From a checkpoint of a small transformer trained on Wikipedia: width 128, 184M tokens.
Each number is 128 + 24 x the weight over its row's rms, rounded and kept within 0 to 255. Layers, rows and columns count from 0. Numbers have three digits each. The size before them is the row's rms in percent of the matrix's.

# layer 4 attention value, 32x128, rms 0.329, rows 0-31, columns 64-127
107:128141149122090092085100104132115106130142140093149114129164119130147134123162113135130162144101155120108129097141147130156142125108118104171143137138120138119149102117130125121127113142143096
105:108131155122147132118091139116105083117130149164129133124101104106129109104107096089091163158170082130128122119121133098138132125083158094144116118139123167132170099111093131142178109096149152
102:110140137109156089126159112117139136093112166140116116136124110114110133088150152110093130131125101116146097135128110135124097118101146109120146187106167083073127129118108071132111153121154125
096:109137167148145147115103093132131132098139137115109164109109145090119133138114148133129146133139107151145127149158096105148084106117146104158140177139170180140177100135153142117146133140095110
099:154139084124152109114129107172158153100189114129111117104119089163116141152149117141161116111139151109142151130079118149150125098133162152167110128113107108173122162126069148135154145139170153
097:125108108120161127132135158105107122157167119107148105118140144139144129125146131146163149143134142143137139195159083144158107119115130180115118146162071108131187141150133145143131139106097129
103:111147125161138157117132179104125060158115131134141099141153141120123129180116169138077132145090121150136108128140147148149121112116088139111111134114149124135145138112103147130119113122132172
098:145159193116142161095139122125134107154123108136102096147154116128160109143149110117138149120071142156130135114077120154120102137106130158115096158126141152132149102120155112117164097117137125
098:178119147151109134112116142127130107135160128155105128116183170128127156117105117115136087142133175084135115133149131102082137157133126134140133129139120142090110144193165127113130139105105053
099:112107183125131141162117151108138134125153097139150123103122160127151107131111168155160120138095139113134175134072100153106174092131147136115115099134147114108160159144169107147118129131150155
099:111179099159089148125096140113163103136138125133130137163176151129076125132138086123087141122166128119133104134085121107114178129134172131107121118133081114121169109098126125113118113121148127
093:137143165133144137123115133154120096101151134154149136139138138106109133104132117129130115133124119092084126130167168108110149134118107120162142132119177145120142168137134105148153158147132193
097:150095077110160149114105157114123128155084105148149123114122169139169145115124169135134144133148134087128109146137095131126107135105155139168114103159076089141126091099168075140173149184140135
099:109104142143091132112143130151104079164135104164120178154133117165140121122117160122115161087150142140144126136129095115120151119106099117117128123127102062132148152144119153105113131136137110
103:148173171136140150143161143132119131162108138096118124135146143141093113147145142148126105132154115095169158115116176094095113136117097159074106107133151103080151118111112133127139154135129132
101:095105089155107105135105118118137114139116087150125204127116160104150134117142122166141094134098142115115103141098170108125137063115116128130137164098097110137133112154143126108099126075170131
101:096139142133130132154130086131145118115121084110098149116143130116106145124104135161128099137187139097119133079176143168136088136140101117141144145129105112160125143178104098137189119115083148
097:113123167156111121160120132124119079092144129108108141130137167107130170089147145094147139122093097138137100116136116122138110078102093106143119160120105109126132127138107129109085141131140154
097:185147134108154118122159140114143120074162147145136138139116117074097132179102104110121115130091156124128115139109147125099153124119138147154107170104150098171144077142136163126167135134141128
094:131134113144113100157171114127061143079116118157144125122125130116092160149172155148190138135130119133104133115118122154158111125101077125078113124135101115158108129118141154092130094115150121
100:115135152159115129124134107156185127119158113161106136120132158122134085122152107107129105142141113096135095131153138109156096127130125113131075124148129117098143130109090128100139105112112150
098:141159121160137160150141088096103160148127129144135100112128165123174111140130115130146151086143153110149081112133096127150122135156176124136160145104142139123185135135131120094115143080126131
104:156104121097106067139111135124126155145111121114107156162126098118110125110096117136144154128105154090112109148142145140122081109119140138122088120112135141131133100125113096115134113164106153
101:150117162149122126083102153137107173132144118143143128121096131174122110153125147128141118146170137140100079143111139143136118126184119094115157160165114130103121124073119149160104112144121128
102:169135111104182121134134164125107118163121133111078131133096093128143137145116113142126145124147098172137145116095159128107149121107160114095146143121109122098135160167156142086169114127124133
096:141172130085114128137118135121132131081124050153155138150127138098110123114127127139125162137111116142129127111141148119170125137116113107147079087140115099088173169128150172149126173123075147
098:086135131137124144100115081121135117132160144182128115112129112121117122142120158145087118121126118114200102142103114119090151112165119106129109084152115130108136141126166128142133114078146094
107:117101124164121128174141124064143136161118121113158115122143095146109108152155132117094131140137135116142128151130097140083125125128113105094112139110192138199175149120129120097112135121136106
106:131140158146180107164140090183148126101115129150109152145140127120158125160141140154114145200131144131124101136112118096074103099140113091114116122092098134191138134115154157141118108150109163
103:119126147118112098127133156117148155106136123096105119110102104143129148141178138124121113126155121116105108154129100134115156130127106114126099078102137124105146120135138087108084096123120098
098:133134167121129107159042153150151090136123151160149162143137112131130117149138121134114126129146120123165094194115147112163134124095121203098117118101152149132078113149124146118155158161104085
100:096100122118117161099111146120103151133136156131132158148142130135124119141119136108103079135170123168087171133109128137133125089079149146160089161113168126104098153099115154145143144108121117